Part of a small language model's weights.
Size: 13 layers, width 96, 3 heads of 32 (1 for keys and values), MLP 256 SwiGLU, vocabulary 8192.
Architecture: RMSNorm before each block, rotary positions, no biases in attention or MLP, untied embeddings.
Training: 121M tokens, 3690 steps.
Each number is 128 + 32 x the weight over its row's rms, rounded and kept within 0 to 255. Layers, rows and columns count from 0. Numbers have three digits each. The size before them is the row's rms in percent of the matrix's.

# layer 6 MLP up, 256x96, rms 0.269, rows 151-199, columns 0-95
091:178144069134099145111062120094151164125069179198136098120093137094089115184129108153120106084118131109112128144152116148111149140124168140116080164104126123123200155110142159109138082162106090133088082109059111124128091088108143135143172098157161100160079205159165158108116082143152073147
105:135141081150086137029123123154111103152157142168147165124099143141069098127136171152104111121096085064142130154107097114139141167112121121164171153137123132120129127218104089092116087205134169099077122161143138063109164158153139133084139130090153144081106108163099123157165102070097169102
103:062090125130125131071130117101143151082205131159033113142164119137132128140144130148126120146136144133116131179089127147194079177109182143187158157137085096107079093108153121160184116112117155130083185116211112139108080129134128129095127153123097182149126147136131128118114065111106149181
103:084125126163147171098139095112111049164155105129144098149103137138113143072090135120136116167188152083147146185153113126210090114146224117122167118132189124139157119142169122097136179117173156109045145144137120122102120130076129119092148191086106129086121134158131143167149159106144099087
104:051119105129132110187101133063156082094156123120209128119080134076154142208099078093069099176178161124144101122163110104130148146130128113112122140063155097175125158108128088106172149107104115082147133152118118149160106066113147107108115121108077157118127157140118085157102163091113107081
096:084134066084123159119111087158105111147105175139103088114057108121116104139117125156112120122093108128140094137145108132123185077127075142129166128102176109157139135148166141142113074097094195120188168158139118100126136125098128017141126134129187130143071087048086105141118125126140067140
104:095090106151104108057181160099115140190127117104125136074078133110084141173151094120115088133081129098116155137110130111103121106161115137165143133108128082066141175112092109145127160169125120137162141073148122168125077122191158097082145047169099077125181116067116152106123081094128181128
091:124168121138157128156113075160139106137103143112137123136149106103121149107082114106122095107242063090095137208096123137157145091167143153172104131102116141113108129116112149135118118089098124178085142153135117150158119151147082079085073130085090108167089165177095189162122094056091138098
106:118160141098142155094134105092096128168112140141158080136072131120097145129123054198161132089106121102136147140138173147154085161125102133170136132190123132097117119149181113089084163155163145199101121174134145101094147105155110180100117160097116154128162097051100134065130042131090167153
098:132132141191103131148147120128084199123106131126146141134186153101104148119170077157094170138170154092169127086072123140077176141127099170082138073117116093113155105084102169157076146145118074158115187106127160157136083097096140115126104125177146143167126147162149099091129113153184158042
098:150093185133159139121161104178141098118152129127104124104059101100151156149027125170113131056140097148137129096146105128078101151087099117132091170114110139137129150050140150125123130129115095102170102142134084112126158092097156097095194044137171189120119163112113159144160129170093125083
098:099122103109092094174134160141134036127107101133125148065098092071135147149092137142161132146119111140108114091141131157122192103070104137095145151117129121121105174138158123100131147107137058201186152077075156088180118112152096123106106206111112166151097078124107114051133144146147138152
103:156167124187108137098207129126095128150119151175104126063144132136108073115114135149117212145119150080137182074131149142115141139116189157151115035079130133105123088129146119109116177142099115165150156139148128164170056122117139150115155127125196111167140085146147181172142106098156161141
098:126164146133126120115063098133104150068089107145132124113156131161105113136101159109148117165161123101094106177140153080131116166146161125176151163114138190152150168119098095137107148111137164116205071080112177135122151137131176107193128151118074111145131112072195121197177090114149055169
106:144114151120126132103181108103118092134111126084171153083089137119092107084148127159052195127102166196144081110073114111118156108122106162133130106065117140112080026143087126156077107170157171116162135132176166118135117146113120164138123104167128186124125136160113113106081072137146175158
099:130145082081098165121150140095154099103123133078096098132113083167059112087137156117153162174123137186132063111157156128115175128087157095130153131147136161149174182141119147104117122100112080163131140113094178076194178213105084156110105067143082127148094117106153112135179104125138153104
102:121163169159176132137080160112102057106077138094108128103077128137079166112151098126171176073147135152152146145158131171094181159158138114145090130158167106102145209087137157122100068081152119059119135143094124151121073141089096092122137128126167103132152133209122129177144141112127094095
098:077102138108153150066077109174138182130116139119099137141171176179112152164115142123121078088116152111203117114208117079142108162120152170137182115106112180167084154101128085148177146125136142131121092078138133101149110110144110143131143059086100119066157139156092133148130116147091137208
096:096100122100142147116136121113090116144151092096097162138086120179096138143054159122092181094165135087106118121093047160072196162106136167133133126155104140115162197114154131101103111122184076096092151140121083141103188131112074125138138180127164134153121116113171150077109115101105145051
103:080118101090181128083125092143140138131147045166131065136131136217106092116111140080177175165127114061139122168107046097142128107106146130121174169126115139112103126132173130148089107188153138127130122108122105108105129162127100180117098134083107123108160101123121082107080091104057086134
083:119150126151126114104111124156132139097156120154175149123098139091100095138189069115127075102135132120180053147134142115132148136092113176111104110161030133114106114080128141154124100161040122101149064186128140134131091097131133152179187149095145116105062209099116112136126089107154113119
118:194184072080128148162122162188123044130113128158086157148106085139110107127177098092097171145130118131178168096137049156141143122108115113109127107170137107162128098107128128152123107094149097140215117217132161161154100112141093137107103098116120093145150106108114156121160156126066144158
117:164153129120144094136114093177091163126123144098066123112159144063124078113073134095121101057195147110122134130091111130144090119123156172104100075154144152085146171183107118102154102143141131137181176045067102047163165141125133113124100137140097101110123157173106127088174145130119107103
104:099125157082098096200090183089122068175129113158121156090126181129119129147117098088146139155143126138112140111185175090112142112138179145176099141089104067106134110207151097185159098131078114141136112138141161138138116139125095115174157136160202105127191103155101216135119139130129151141
098:111070118178171164134110110192115112201115159144140114131072129104129143132123170132122081138150105167147103122143147116108140228141186104136133156124106098140132111164159081116113178147091122126150134051175088165097142136109126095115161147145097150100047145180086115128150159159064144163
097:162118095105164105145174148088142149119112151135173096115128061122151077159189102126101145100154109095177189170132095174093153067096102132099092151111145144074120105159083116165146128149135133170098147140158189078058138116122142101105060181119085077154121109121093140141172133132136185135
091:125112156090108105124134139121147163145174145134056154136147101114155147119108217093081123094092081201098177150152165185139106084109160187186122123086066145081129109072173113170174134150164121121145134097119116126140131113149134101146114183085170147101105118106142101100104085115164151080
111:160147135101128132179177169148144117130120175145138182140134148115105160074108175126111113129123158083140118118088114159111134197107136091183111085107107164182137147173120091156151097152125144147092071111118171118069125094168154122157155181219130123137108074085125138067100160144069074116
109:201173185119123187147146084189121123128167139112086120202089097098147182106142112125186140152078101135140157158110105190131118099154132090097165126127129121097047136103112076152118111162077191144147111119087138137100121147142169133066165142109124132144073143130132146100182120135088112147
100:152157149125187110134094140055086093110151134082158052167192114089141095153074158128138107158093148091130112156075119107119109140102150126115097135107146059155162103105177090173123166155131125130149159132124126090137142185113164155181078123145146123166180126199118103149123168127175097083
103:159185131206115098124090094088097187108165134158126100169159139125122135144112112177140141160093139141127155123096175100141082129071135105142069143137093149110141152125098068121127168109117159130131076129158109145120094170168136128171075120099094170034141156089106101059078094112141087105
096:112156106041141041121172160160168083087117138151123113156125096115111137110052083110102130144108123156108153097167166122123147124138118140140184104122100185186097078118120094081131022106123151088144133145107117119103097082109138116127092106097098131101115152059072117122143096117125144140
102:134145162123081171153109122121157117135135150124110179145128115160153096150167098090093120133149138105152225140161108106119125101046161089129073158156144140147154102069134110123126111104150131125115181101103130179073157173148171091048108114092157176162127153144106126113086125153160040159
110:094114124085165148093151149149101141124089114131152124164117130132157105087135154110115179138172111118102166144103090121098099084096096126071183145095158157145178135173132116101167173168119175103106189148190187074016135132188089141138122128139126170138095129099163097115172093127100117116
091:132078163151115132153158172097141109178145116162108062097127073156108122084174125135125152184105099126106162113112152101100164118043135054152207164136151188138129114172163080114124126119127178130135150150128109145160070134136107098181124128158165114138136155182097177119149103106150085178
097:155131158049096119124147118152123146140102127113150107119103131095146112174135105070155088086138146101126077176088104181136131118126031056172110131141174083076135142113099164172130171117100140133075123106146099153143153115161064119103076065118158145100153131090151093153138116075169111152
104:144062130154160145135058126132088146122125099136042062145154138125087095127155137117120155137152148125098140090131177185102108096158147136175192131150130076101127153133188115190089130123113084158099134107148128186155097188082138130117156087144142079094191143089118169142141188133128132122
098:134118180134105150137133067170148087100137120115190173156107111175094106077137146102131122082118067145085141130174111118130116074134181093086180182094102163090133127079139129122073125119108117099169118143160122183179152162156133147098133133122132094089122123136094153062089143148106218169
095:092138130127093166110138116138152145147123146173128064110122110096150096150102113187113149080083120209112088157156144136122150172124134100108161098180073133147141185166158104108181106133125199186085131088083112081079096107138164131121193136173149157089145072153151158149137116149120156177
097:162136136162102131149097176114118124166148097077154155130178058108097147150124127215120136170106137106145145121083175100140130126160125179113151080084211091075066131145124128139107129181121110101166067063156128179092158132144146132088112119114133118126145152132190127085079093142135092152
112:099154086069118110113133139141106091138120102111140140157103127131124133093035158180116132188168084125082139143106182148093135136147096197078185155134070102135117158170131176138090108178132145095144095104170127102065148139169142083112127150059136121096088088147098170129138110146093117173
108:107144119090173157161108135114128184127123158092111126179143118156075123158218175085156152137096102124106086129186093138121144069175098116164172153139139131125143136133117198072120150082127138148168117138091144145059088047141151140131137079124128098154108086081152091149095122127169152169
090:118124100159117147132168137166026109120124188110101065093109110134153175125106131124159169110135204137094097150146162139132133129128081116095043143071189129139118120094122101082114178108118089137154134112066132098147174157116088152154156178156095086145095166102129140131135123143138119198
088:130133128079182125123097112138099102173090097167161090116164098148129171091102140124160106122133185119157058045128153083159137168163057166162095183124144141163087072133134074109125101142137095115137133115157119128153064101098119109145135160166095143110077088159160147080091148140076103151
106:116115169181167091101127140143157131138082118110120124075145108126103115104081065121197176128122147107137139153135141134142119068145123158114154132060147100178195116152157128163103189107201116176129108124159142129102113113158203087196103130092146104102173107133078065173134156122127122100
096:159094109103084106114098125197092143155111139138131086180146110115147158139113106137078126119070150044158126115110089134130149100088148185108132134115128145151100078109163136109050154127049111084132200129164168149117145083173169179166156157120090150148101153128142162109096097127105081090
105:208142118125142109122145168092128169160085164121143102158101143128194103077170129148162126139177136127161127186076081099163141108142164143099169072114126182111121058133161178112130147083087066166152139144125107170177120152109080151142145102119145158155107167116127108133114148128144202187
085:102165102114104078064156186079087178155162090125118159183088078114083101200105114119193114165114111200110111090116127142164130095130126138129113155109176089141104152163135149116125140116089120130107116103130125110115069178109118123131109051118160093116169079147067122147184151107100131118
095:167138171088083236147149131144136072135116143160131218155175109181093105144165088187115153157129136136120097088149134130116138123137174121152141090122092131162141140144155129112057138086213068150164102145158157082161129125110153125162112109147117123088106155095120150113111155129110096173
# layer 6 MLP down (transposed), 256x96, rms 0.255, rows 151-198, columns 0-95
095:133092087134120137162132096076144197185137111063199134163109083111145146131072148051174096091125134129074100161163069074142106117120135130127119130140081129127173170099088092086128155134146076141152095103135157147121148120111095076107117082107133127086088104105106173162138141119108061135
098:161136094157179132131159147169170133088143111109062188109131142125150151132100152096104104126163176078108162149165146149082157143099078111095100089127125146155066078103144164150067115139118130169108072127123150117123102134081127162130146117124049148122189128143152134158175220076098137102
092:140121083129145157087103119100157099154114093194092162152176118108151110139104157105119061114130097146162106114153071086150034110156141157163123150035078124216170144154115135155119166150133107068119114109141170175081137139122098150114143132119143175130125105131160119164104160099147164162
096:081131118137097178163174132069132148136075115145170137188073175125122120135089167086210125144143124101181130156110154133162142140178133108150081171123120153163174086126198083096116097119132153093157127138178092136141131081141131165089090158148103078161169108176097115104100098157101134160
100:121121097143109115189119120091140115120156123044088103102105133185153170139100072117102128040159112130113181096154064129160134153134083130112124168136084165195172123104166081125133158136191096147129148101125134127154195136141125110105111119071164136134108122124083149203114125145133111188
092:161094094103112103105116142144121139082095125128117135075154087100124101096120126142169141154221108131107085105143127159108026086121168140122137117172148114107129147039137155137153100107122101135145095091126179130157117084109127106130120087106112119073127011102147148139157103111098098080
094:119112138188100125130125133122156084160110127118111146159200140150154153126159160079157073101122130162144124159143174161173130141131133144082060090136160156137113059161118138192058075155102110083153158112171130120180105089103112099135101145074169098162159050113110112173134116090114113168
102:235142135127073123161086116100125109112091132069181139127098172145087117122117077080155147131148109121121130095134060108092147144105059092174141127157150127112123056143097101140162127147147170123154080119090161137117132133136134090104139131072114138171110211167095110068149124096140148097
101:148121095110118112117130118076109138069180084160128115133156111136119053144123172059081135074121147065140161074153133090116137158150120143130160092098139113143160082132161161081125110145114144065123064121168143097086099150147116151173142151128165073121078165087121169112127123096216108124
099:182156078147186162112162122112126167221103109163145161140107072165095114089133120100201078135065073136116163120149121135146099161133168180117147155168140164136131136115118161129095106171085140091107128113156174143159148129135130093090144157130107159130171154171185103112126201085148106138
094:138061143156050163113174120175117064141089179169123110065136140147075168167097124126146123098152106144137099121177119130165125111120122078101141164106184174124086160160128175069177152155123143135134056158139121110147083089126089102202125181144112128143138129104169117092138105116156134128
097:161174144084102154136147203094141167145147109108150136099102120121166175117100139113101104161174126119173121112141138115133077072181143125118131111123084195133082091178168169089092116171141134126169123084107191214117113164123116155135157072127111143099150150111145101090122120041136090152
098:122142130158176162082114159153103160143153097148149107133107062204110099144142135107191181151127150084141114135099126140077156144177137119127115111083120171137124152109089109061100110188091093158084092103087192130102139146152161180098139197146089086114107145098134184163123166164126160107
101:112161102099158106146151123155179071114207197095096132131096118212084186171113118146120179137161138111151150116124093140134152124062089127108128127162131140140169164140106155160157141147102128177100153158151142139117108170153171106090099239068123170121100131155128119130128148143094098128
105:122171132088039097125143116114137160094145143139115218141151161145094124159087152077107088108143145126139162108149136074152139119093064075205112125105139104125205150149165151145155122094162121152100115177162119128084083142144115127143113089145164085112128136152102099142095076116201100099
101:215104134125137071173087177091104171111161118097181157082163113150139091142157097172171135134148119147156185135111171132091119124109131123137126119161163119114121175132135165088131098125121105141122091136056163159113125137161113107090141048113198085075082171127148141070156134186131116133
105:142154077155166164103160090161131134146187148129190169104088162170128141082123193157146121150146135040077132097174150074113090136099116134139073193108155116157117148083108174094090126120168108147092094143125110111118147115164114107109142100188107186153080118146138081153103114153129093096
101:033086142132136082119136046100123146115135122142117097104183129137137133150113153114087144127150146114073087145157104155137128132125125028129129136109140168150145141165097180128146133161128166141127096104129081201153174084114140126126175095112131123140160135118160127120129075248111102119
099:094116142165133150165127114153125130195159117114153041090139155135136091154123160164155123137075108160136140087127084131131142154064134154120074130152132118134138138154144191152134102081130126078137111140085128116165071092151176160148098081117168132156064099145151071148077101052098180176
097:150134166147161150134090143082083151143100161074146098151093160110132109159126116146145086133188148121134097213138137147083149131177146136138210108064200151187105141127119115120114155147138158086131122112102128101138094094133130096116148148111182131090097056104112155142178176070122145066
094:039176135143128110129197087112074122154109105118109126126108187140149105125110190089081143124149139101134102101166124080104050143127067086138116102120136146144148081090129086076116125162156092128143131107096106135117104156157174051153172136136139121146163107156169197169140144177100143127
107:185108134110168135116047083148090165104097152130126096143136111113103175134131121161142138099130157149187107082126094151157141165075146106147143064142137128128072128143111130142138108130111168105158099135143190204084168136088071146155130170131142162192130126089089204080181102143090139120
113:063157194140142114114140119141181137086118142144138153124075094107156128076134131093106155136134125055096133100177122084117164128131162108144101165135097104150109099138110185096136127093119104148132115167137162151065163133159156174114161127155139104137142209155070129136181180235121157142
100:108128167125152133146104150163095118146144153178126096113168135095171100092087128153174096155036130159169138204090165140099146167157174140111043165116127154102065125138121082097146124142170121131086164110102117100112111110138115122100171100155166181096134123147130174113144162156113134040
101:054145127128078064142089119144117090148111175079109121097190134114100017182113185109115126142133134112111150132129111097070060156084109110161107078143137148131159161150122075143174148165105136143142156158151119135074101168091102133131127122142091120157153111118153112127186074146101114151
094:122157153093130130090103108162107094096191104130164153141127109193059124069185174138064152143081158182106108103118069095102108121171103124071129104081150199152154108168181128116138158144176114110096112119107070126117137114146160089107093116143132137145075123139104079128107137128176151169
098:145151114132117083127147186156151099088191088162176091098166167136140096115081082167168103087107103145122154148089138163086192172081100093095169129116149100134149144133152178050126157114086099170123135119088166116189156170114086100081167079139127136126124094114115145121125123077091129098
109:110145205095083171107074125125205111128159115108123066075144088147103144152102120102177131092140152146108109166109114099165108107134131169118131153106126109093063151096111137084147126165064134062141126080095147190125147084107108119175167153060122146161165176126089149093108147130112150099
115:182116071081106202083134126162120124167130123132118182095120151090196116149139089197045168115153124068090112151111123074106092078136126095147103088099163133123115160095137087138119156122076151141132118147169118144113120133144126169093134139157152166092130193153149153061170113101139142150
097:164073126193147139137080124096106159160113113102104072167102107126159107205126140149126135076152094180119159114144100152178129075190099176091129125081097131112113162153145143121102178090110151108092175079101156157137101090096128131118157150163144106145104161129176089063114119048118146143
106:159121073138171129133139139117116102143098162120150138146137151142153188036182138138108117132179118132125161151085165164160115096122137136124121099181095176174110102159102169130147163182087148142136148160148110165157105116166180161195092090145146166139101044105118120095128050169140117085
100:110092111131094113134139213142130145110102075121100117137111098137162113090146101147131080207137119135073212136101159151076173108159138139144163120125143168131092088092140119128092156139082127125090145207065143148174134127131186161202163138147092152152099132084126088118117123191132131134
107:103121124145108114161166113160145090145187118120132142193099153127072104126133183129101085118096157077109101135098149116088147120095183088121098169070113165118108115088115121116093161150192090135104162123093076133117085164179148141073085120142169135133152120152102115133150189224178102101
103:145169091044102176123188150151112068110090108136138120132145090116157165083111141154158124157166125115078122159157140140118173181131130168078150147104116122149134149047127122139113200113221148121154172155161107144106153163151152127078097064120098124149117118092120140162094102124076121160
099:136075127114124124130082092138123082135112121210161153097129129122132159101138101147062142085128111078049162105111126148176094121155120158178128060137096140137091151097126176135096068085086155117106070136113153108089098100162086139158080117111165061164195112139140091134090153118133113110
099:147119136106101088112136129122117140112083139125117169127138133137134132098046155139127082076120109154027139124114175140135118141102187130113181139104090134135136126139166143070111134113090162135200125094068156087082108116135125096128096132106171144134120183131076085132099103009151127152
106:209170095155158101075139116141111129164154104098153169142026139191151105149110181150158159178122172129125100139118122151125147112134150159057112094146117116107118145157121153091128110129110145073120140121094149146131153104155133130174153172163133165079137232139147129125105116051109146110
106:128102158089109129155125104091150137098129077117125156132106132162130060112099159078140125081127075081085043089097161115124136143122124173124177147089096103171134143084162138077161157143108169105132133128103106133157110113127097150127161150084218136062138133110129136086113137075127198058
096:126141133108161160130190097107125149129139120140144139163055127104067135121144112086167121131106166094097083103109138138198135090211129101212160148108059126092103126145124155127149157124134131160162169088135116148152128107112096111144108172123165216113113080141106106121155165049113118081
086:104153097096169140104125058126124150113168162110106146173131153147089085120095134075145152121109130077173115124220040183102110153075133099145121125164088155150156113107126133151126127209094123157172125116087134164131154117091154088154104112128091157164118147135142139121170185178088137077
106:154109089122127128113125192139147098146071089087113072155080112148059094136091100109111185135146093146124124159153120096149193121147151185181120155078102093123129150164091096080150158132082135122130093075118118098083153129154091106087126069082111163152132126090133130153072071069159124122
102:144090121104103117144149109128117141186111106083107073105099131122152126141130117139156166114086189132152138173140176092128106139118170125092176156126194068104121135037146086149112161105104183044070166148148104152113105192143115083078150144153163129101135100157157130137171096113137088088
097:080098083138101145113143128119074135125082145146120109109042146136111139102100062152130163136083199149104098140156184116174105139114176180092103107170175136116093062162149117157133170175196101132118134154066117127165136144081113128143155216118139100104135129156103123150104125141128096099
091:109113119129156054137115154119074119096131149152091147078106125145168140104144106121129154078080095079148123114146051139155118201127143087136107122134071155145206105148173121113184059098100154150099154137154115102124098150195118113118096131092107096054108164119126140114102167109090071133
108:134119105115078067111182164135116183104095196115130146134090156101120133122180170146127145127121100154117156091143140108090093221117109146102150111150102168130126092180140085135170103120114175135130163159134090151119145155125144178095121169066175100126127207162140140100177087173144181164
102:114068071128099147091159107129166135087079145112183163138069086144175169133152103125090105074116086090158155111142171129162120152180115103099095125110139135133153135115156113152110123148125191173153172160128034065124135120136131145160110126142174120123156090191118069134147065137137172138
100:084124116088114114115157111123118119148195179142177197096078089149196118124114159152106127097127068137087104115100088153148109157119090135080063096078128118147102129067161143135145138087109130128128161115139090137181133115113144112049126161178090123112161101170128161080142072174097090147
092:028139113153134108159150106132064145120140121161098180177140137126116145173171159127145127173154133132116105121078136102097134165169084074102121133187160170113106129127108158145117110155154080049103102087164143164101103059129083101127071152114137082147134097127169118088120112180147082159
# layer 6 MLP gate, 256x96, rms 0.291, rows 152-199, columns 0-95
097:202092174155081126107142082135149145116157109144143174117128108078131102131153157128146146143178127121160091136178104162158092182126130175153096136094107133179115105094102140165096105164122177095135165059143165160094111155096053155142123124161147131157093148116110144073109138131104103019
108:147164148150125114117104102119118191072134157109110164076037112138178076096140128151111115125133110087117109093135132171120134131039108072112105165196119140098077111126146134163047101142110142134127139086108150089213129107149119131120134146161101108140152145060104103157165109109081128103
096:155143119144127111148154091178194182131166110147151184109115117088186057115106114144117140183114135173071082128121074150057087156120129112137090095109108063097130150126104137145070146165122155103085116189151123142133091159151164125109173159179135085119140146095133096172114120157192135131
102:166102158159140118159133139146106086103124168165139148093073139129089148164173159169125111140113141127119121184195143101109080136141098160125128159137114217129150127136143124109120123055096101194145129151146152114151124204186185161169124131160125152037184096139111108167144112120136116182
105:077157097097109156167076152132119075187099163219120141169093159173093123161184132152124136132110119108109150129139152105118181137107073058164161150122119142119058097086182077134129112171143148153119105158145090115143139169112134130110100107167166159181133087182126103138135195118139127127
104:132141157106077110162134117093169150063101156187145072087110119125107118167105122118086136117122098183119111132155131113107156138093136132166137178150133113152154153134140112081105197093119155158106132109133168098181121167101157206123155042181178098078151081165113182161177128143134161134
102:084191174135108117159116116140101104186167061160078140140118082149142122159088152128178129132132163120168144171123134055124161102135147126150093103138147086070101146119143115114123176102096156145093114131147161141142212144057161115101082098153098148119131150155053140108111162094078079108
101:187123134126048128148145213175135132109145047122120088111137072102114102168114161098144108146142111097105121105105138114142114102126110092063195152067121126146121130116148166148144162202149094133140122168178159133108142190188151166106140111133128125105187153156132137201146136133134166115
105:144145126113131108100084067084172092156176183120096114154098085105145138141123148094159150171101118126115071161141121103109128162112142105228119127133152113105082104086126135127130115167084128185115096091123057178148175092176081101122114136070107106065153134137206094121130134098129128110
095:156093196081155107146134090135195108114163105166114085126091119166124119141122137072112109102108105094127168147071124132143145120118118148068144132106149118190129182084130193092092167138056142111119114135100148144132139145145127097158157109103171173141176204029106146090155119154133113139
093:128122111177152061097108055121126123187101117155104104080080177136081116137124141172149093147151127119134097166163155146169146178180119143142105165139153148160102130135176087095129185123081095180139129128115125146121139080108164151117101176065152115032098129164181094146087132121159118125
104:130074125135078081132101131121164107103063133118088084178075147026182147129105138155107116117093085084067081102154129102160187199133142080179135141101168146086119150123137161130103084118154108139182076126079154153136130163166107157105154120139137134116139124133129120107152177144107116155
098:125150090124129084163159149103104095107178068150126139101102105176166067108152149065116151110127106164128073112084175128177177103191148047140100127183111132104076125103103095070134136150128189117113116142167095135140153117133119133111114135125098122063050116163102113137179160141108150141
105:153122192083103092094134147174114115114082126116138150099131101139105141138167186138174148147097142159171151184173099139155154125088154141182160163143097103129151078126149136112117144080102150111128085120071191192099127098116064162089148113145117183143106143110210112136161059104138165107
106:118134163127099170169140118166185097074158141144152128139164131190151144147188112165110159151132097088109148139153132112095117091170171123093100177160105146131088088115169123094051185099161137090152081166101112136162140140180088145076133204078182115122134104103140139100145155119099161174
101:172133118147106174097161101199146083170143180110158155133093122107096079083197137141097153125106120137101136140160144028142093170123081118125119163161171157125122051110124114049147113077178102078097163122160122136086153108159147115136115098117083131116143144109150140143175114118136177128
099:106080136100128087159120066100118125098137075153094105139102138153117093164172133125118133166098151140132124101163184097085113081178083160132145097076075144076114127132129132120098154131155079182154134129111069078166163151117165142077209121051081132156109131080138157142093153161144128097
091:105125112137098089120133105153132095182086108112176137117154109047150133139117133186113109138176096132161145181170135116143129133130142126119119148093194104155142093151136122210146181084062081151092169117142081113215140144153097107111062146139129132161180122140120143130157149144190164080
109:146188143125161158127178175173100101151137178191157143134109131131090100093124167157164143097185078174035134148115118150170152109163118132130162143146118131114155142102144110160108201184067164109109161112081178105134113156091091146186115113121112096080104131141122141116097146147168092088
083:134168082160121136116093130156112142163162161130125125184115132193140127123158138167112086144189107173128114148070118149112166069102104115160116118137147155081139087089174148083136133139078133104120129169109037089150142146120139180127099175136188167155149184107185187091100162172131126095
103:109107145112104084156144186155135127141117116132151124172120178176101111120133140078040107105154188125134101170131136138100076104103136129149113140107115170198134102135163134164140118191123191143163131110148068153027107117136140078165159104127151149157125183137093139183097128173125179136
110:114192101151114137107137149156188205121123147129123037146084078153131097140151179162059148161115141104105086148137184152096134157091117107082113167121087120135070181126124145175123150093136132127116109165117095151126159129122173108060111096158088120173167154075114135100153177129127101102
093:135194172127167125194129169162127099123141183188060134160158110105152138147144097112110198145189081092132122081154103126092096174132106085177163135119067152114122124123164097076117190128180123134168118147113121124159063164127145159120103084107093125137139170107134086125182126137114143147
092:121081114124135120101108137115160120149103147111110114140136134126144058135072138136167113182185166196111118130149130106133151136099180151162093113077144156136098050151183091186142096205082141182079085095171133100093150147157119114113119116098184108065120124102106167149130129189133157153
099:104129126085184079123129130111112149156092119154178037111078140088170150086171117076049107143130121080179145153129095162087132080115122121087130143126160114099132141200139104160145127177102185099083123121168171125128125150089167164087126152095069158143161139118082151141161132141142155132
090:074122158087116093179105080163133116136113159182062114175099117135120126109132166090119168123150073128117184096139106112119158176145113188154113082139102139106127142080162167114114090175146088139133101129149086130119143184121175099147116207092119087138053095054125132129114138097115077142
109:167090142102066160140129086187149090171179123172129124174082090084100094137144172112120157118099102095160202118133112117134102108085093118113110137066111141108154137087169133121138128121154152139141203192196158126135118163129176175062110186107112101139103122105145132107130069147105153125
110:145106079114114135158158131155177156108157130126084135130151111111195148204190163156081129160106159104068113155053097109136098131185118128147085076155117140070174130147159147125157162177126167106113123135093117092114123151130095151118077134185102135151079143111146132153112056192143131162
110:127114173081139093105136107101119109114162157116144101127128141188075115115180131137107161192105134152155148095118167179074201172146110081160120191138186108136099064086146117134150121100116108108114121165128108128132124056130070173138165143183096111120140100174127100155203081121131146159
101:091140126068063105130096096147107110163093115149132170088105171096103106121147144111129138150095155179194144174133110095060145123088143122119101130173097102131164184153187124095106123096137101104076165156037163160082113138124156161105173176134151147119123130202149139129161185149126139135
100:141141090190130151135116184100136099163116140162155116140106045097113158104097177140090154082156143122097120119140141127048094130115105116180112137149130116155139120085143098106142110092155176079111166136170159166106144149155093112121175067127153088035164096122141087106170178138125069096
102:081141123143120143107093133090213168069085185133129098104143150158133125171174107155143071154142102156131124093133129124155169109137169144120137131197112132196073140145180110093082083103067093126135114170125147100152134142128079088153168101089172109159161151108133178124191122115122145076
105:118169121105172176089222114110146148110110121098118122120132098121061098105218154088132158162187106105138145142078129127116131119131198107074130147142148078097123113103129102094206120166156154094083137111154145177117181140119097146091143105125116124147129131116160152131139139168089193185
100:164133111103184139156115123091120179164082162127091161140087168119158112095139175134138180150107112160106129162129097127165145185133108243140137095196113121142087131119141122114163090135082128139162108087079160073099170163178078126141158147145084088119134136123136136066083090094114109124
107:162145102139115152118093162157125157142100095144072052079074128136142132166150114118101126119059086111162126133144051135137148146136119092189143150154123111138051128084154088181169127097200149140157120092125094121152141140157047140124125068168124139083165114116148162100099171124113113089
107:138208079134118089082192132106129105157111133130063143100143136163109132105068154110059088087075144138081085126104122133110140198158082154136099094168108149095148123109177190155164133127094161137072133095164119110145146116119102153062164117067140108123156103118179116157101115124117140097
106:100101101106143138097110170111088097163112101132110106101154190148093121136117171162116094113135132067145118117173065074159108128150088139070133081149116104090166119110186160160124147134174180088154094166122121123133142132155108166098166172066099158177146162167223110144165112163104117095
101:115161106111108111150084121166060173119184154161130094081154189123177148134125099150126053098110129198122085102167109156154173145144098112137088137159057149134140122135186107120081135134138156126069173170057125123115129109109134085087144102098115117096114144101128180107165104176114172151
086:169122124145076125112108135115128150158121081144155180169151146103135135146169147097125067147133146139131175137157059061134082141168096176134092064156141082096123120133158147129121123119146143072134142110168164112070109159106077076058114148065089101122148106158144140116054092109063135138
106:148186155130099133148096080089136163091139147144094094139120135048151126149127145151179108100173162100161153150113163088149105113177123160156115101157177103161162156072161172159117135100189136149153076173143127142141202100181156134091191099151112158126095113093150106127206124135158113106
104:169084136124104179153109144147126128155127154091147144127113128133096079158132152143096074101148186169130123157126169064125092132130133177075159099114172085154070114112191126152082129133136134126071098166195064147098154149144096045123158103105102122152086175144074144097154130138131167082
086:121101103090118179120162087101124087045147089137142175117135123114110102115151133147131164141122131091134130128205043128154158178136110113117093157148138115090181182154148134081136094140094125152135087134098133091131084162131066122125119153113108245122088136142125117142152140145050132100
098:180163157141096158122079123090076090134172097150190137116147125187142088155163115181091107187108160114137175115128111129149161146133106138090071198179180139106134124116111139145119166173063189121175080145097107178160114167121153116125107107091098146154153113135120178115168133135071124109
091:146074126086107100110142121078110127166098205120058111110062162058105142102136138100118088130127068084189112125123111133119108128141093146100150105123083162164073127139144124145173179119145161152128145080101195181129132132153097089074108107124127117163173155115096192143115137162177153136
095:090119124136124085177133103184167106182125128196117121159162143073187102123117060127104213139156114116123124087170104138145142098099149180147136174108189138085140088114152170077127120094136084093076138101130112175140149081081170114137139118113073079163095124144120131146104108124148178109
104:144087116153142153170084112146127079154158186147139153162082141122089132084165169194135092118125150156135092126138117152159206121159137128139077086101158150127113150096135147154185167133127089104136114151098097100121160088174162155076152043164173171098104168144068162094167122137140131167
097:135180098104116114107132138119106089166117127156162118101102112155072138129142117107101106170096167168169114127114162136080124170067154115098158113151133083069140083099152083054174132120112146215141120092078086135180105159080101202160125070176115115126126137116140171130151153153089103100
097:147144120150127097125124124099107112203103111130091179096125115138122118116157147162105106124136130088089130110118111103099183091118120133153123116169124122150160122085212096065146123135116157100177209157120138109117150202138150107154206198142162146126089193130098161078102107105066174144